Each number is 128 + 32 x the weight over its row's rms, rounded and kept within 0 to 255. Layers, rows and columns count from 0. Numbers have three digits each. The size before them is the row's rms in percent of the matrix's.

# up: layer 8 MLP up, 256x160, rms 0.237, rows 224-229, columns 0-159
# down: layer 8 MLP down (transposed), 256x160, rms 0.22, rows 224-229, columns 0-159
# gate: layer 8 MLP gate, 256x160, rms 0.225, rows 225-229, columns 0-159
up224 109:177184113178133047141098123141138143141126167136137071131147167088134113120133142133163155115128145124146125113081144144156136105159170190108160163113140141173148156114118101178107103144100055044107144188137163123115153176137162136162163126112211103120132140101109198128095169092143140096123075108144174135115146098109179127152107156162087111100107161070086143103114116160090068184110088108207098092121144153097122147130077095114073105124046081143161121092137154152129151116090120
down224 111:161114146157121126145130118046143155114065115129107114162112087162123174099177107157176125036149122129119110122099131075112084094116108087087138120078156164111137143074151155104157133146125105113066156076143116121103141166160152091128132124122158116176150163153145111139118110131144124145135113121195208172131143071135141128114199132081161143167080135120166114078139228127075148159133135154092135138140102066179140135103079073108136048130161125138088126134093095187105127082109136
gate225 087:094165083078121162146166156132074107137126187093142152102161115136125081147129069121147176106134128097131134114158191195142069162090189173157153120167148140143085098098098197122097150086127147067108150117147143172113101169103077125126122087148145116156132124152121169115142086064106124128065119086109150136169117071172185165129132118115146131123104095083164072147100129061136085145157171198143083095164163134122125104080117187160150109126137140117111127181117140081112152151085080
up225 080:149098191159128080084088152122117141182106078135104099169108162120137132116073172156145124157128092112161120182123139127112153069133107124098125182118141116151175159153065122149148157161080077136103055132099098132110145046139187160087183126142138110108172157087136110144099187138104150146187108167154074078123143109130088033158128185131119142086147120131141173082125098161112169159136168090148098082094067074108140159120142102134151111125116132141155111174135123137161071120146160
down225 096:093124123081114081129152161115161167070130125193121132100131159122137150099153195135088164136160100136091151168119067117135150169118098106169127094171109175097157101160098152167180103182081123173131160095143074146071113108197128092139135132120093138116198192096169114104206156136108131116209187069130125098084144177098092147103129186158149128167122116162087090110175117143128130150168066123177155138103138103128137110141143122112132137123131105170112122142148095134078137121115205
gate226 107:113070157137109142078146158128086105205058155123034173087123133141082132159085115141072166168179144136112151146094065170145119166158118109115135188143153192074128145122094203120094089140142106132126171148162130107142168110128128102137118137112110100058085118106139142131128098151122137180127132128084156110141131107135104111136147164106148113175107187076084138179139148050133143095160114125173116077121127135148140160085148163185131049122083166102113156109136149151089112103170113
up226 112:099141160183104107118127110144088140118060094151114136087097087095087154147086101138129155139173166118107168137093113113099095180193126131139101138138092124179149148102118134082134151188131103153110089146180145135083097061090137094144117107210122126159051079127134083129148138087114104094161126100158166124139133089071162174146169159157096138120120218149117133099095122117130174118203099111075128192107180146105181122130143155148111118121090153156156149171120189121127147146078076
down226 116:142086098076129129160189183148140163129142127133141207123135110136151085150074171119116171188103155158128138190145081172127078134138122190093143093147170194136163117158138112160094103123199133147085049102110138156105113117100138093148099126111104170141123121116103078128183112149128149141107151159132146107096155140135135189124112125119147154115209176091107123145159083086102054182084133125139117069083086139146188110117130139096098181113156142076151131095101126082121113140188149
gate227 092:146202063092186110140122134176123131108124148181100189139113141087099127159099128176103148150097095131142115068147105102111105122163113136160100177142163111166083092084179167127126101129094112117171124141136191140170130160143137118068142100138150179066092139153148169119163117163134189138128169104117142128180085108104177124057115146160146107107075122138093164143085134114175145126198118148099155206110136138162066107076112160144118118127096151176154131082096107092123140151048148
up227 100:177127140140151069133177170075109135153061133123110138128133140116120104127136070120096109139099108159184111107141126060139142089129155123193173159026176143102114095185115113085183171110116063132168100125116182115129146080149160108146091085181118119170113108112116094137146167134155145123127128153184135149183121172092149095123125105154182108148159186095117137131103141090093143132136090063148104099183146146093137209146116123126129123133074104180081141126129088121094101185109080
down227 100:094127149121118042058096133134180152149149121112169153127112094158096109143154140135105138159157160091127101142138090096133137110122121109105166139095169104115121156201168220140094079114131131110101129095127089146116112111169112158138124125135110140154137106126085138120083143144182109118120146122101192154087181134150136153124126168069090151198115152193097156181207126172150115113075115124125161107176170154096207122155147113088156089165100185192109130212102121090108125105115101
gate228 103:112172132075105234129203103125136155105115158107149134115099163149147184140130109135073136091162105124067123108155148155148088154095186145127147217102102123118149101129112135107155155099148157115072109081069123088128164123136092128157097132166104133067136144120112106091119088134118135172092166089080118114133173167167186089122122161118121120125169178134106187153123100111122122113144105149122191183112098099150154130153094141117087139100095101112161125144062121175182146117030158
up228 110:080043115121126091177092166136114120111147123164133125146145152158179112086129112097202114130058137151132128179155115137153149120201121098133131162142083138107071131093171163085195139100112087078134116148164119196078196146111174093122130115185131148121083080126129126135138144133159163045120119134146137140129157104101116105114133119143141156073150157123094099106154107082113082124155142116215074127172131108132108137140066097163139109127172106114146165144099108145154208157184098
down228 111:182107155103206136130158108090125181172151125135134132124069135149127092082117151071128116141113108104125137152122150084100168146151115147127104111157176110101068110093125089104172139119146087118100112165075152079108147107134142143077183146165143151112090153137162130157103182144078170114131102119194140134155110158102115128140051139148180117082119172057088178128196097149117199190162144125158131128144130117134152148121204062120180105121140108162064080145072119109151149109096152
gate229 101:126130131107113162153165176119119119127089157101126126152108145160101122135080094124130107104076108161125159108106138118117073134086109133150075116160077179121119118176135054095142102127134095155154109064052112127136161147113185155141157127121111071101187164112158161102177096144133192128134167100188068097209089157180136094115145086159106177096138114117069125141166082101118144145138151137182115100146094199117079153095140119174064103161140071109089136109077114123092117101173147
up229 105:150080152160152130156082122112106191112158087161133213089104107085122124105155085148116135155124127152136157074128137100111211047128106130164170092168113165126134171098145165129109058160125085194151114078128120108145064084092155179105177126131144150101100120162140103156138104100096131200122113124177084123146159112190133095130134096134123104118131133166130162105065176105123151085128148129157093193105179110163130173097151129129166143131151178113175142125170088172115171097116098
down229 102:110163177084113131151141091155153098113128093092102182097139149079131100120150092187134156138145145166135160141127159100173115129100116092091159109175108123193134164126141153182088093135098057079109135131156133121119119084129071158129123162114160140082138098106157112170099204106087148126089160098078109120138158141115177059131184104113065118072125089138122156100147182146130129124129111137110179100143068152061092195132071142171124147132088187181144098123165163164164099088159135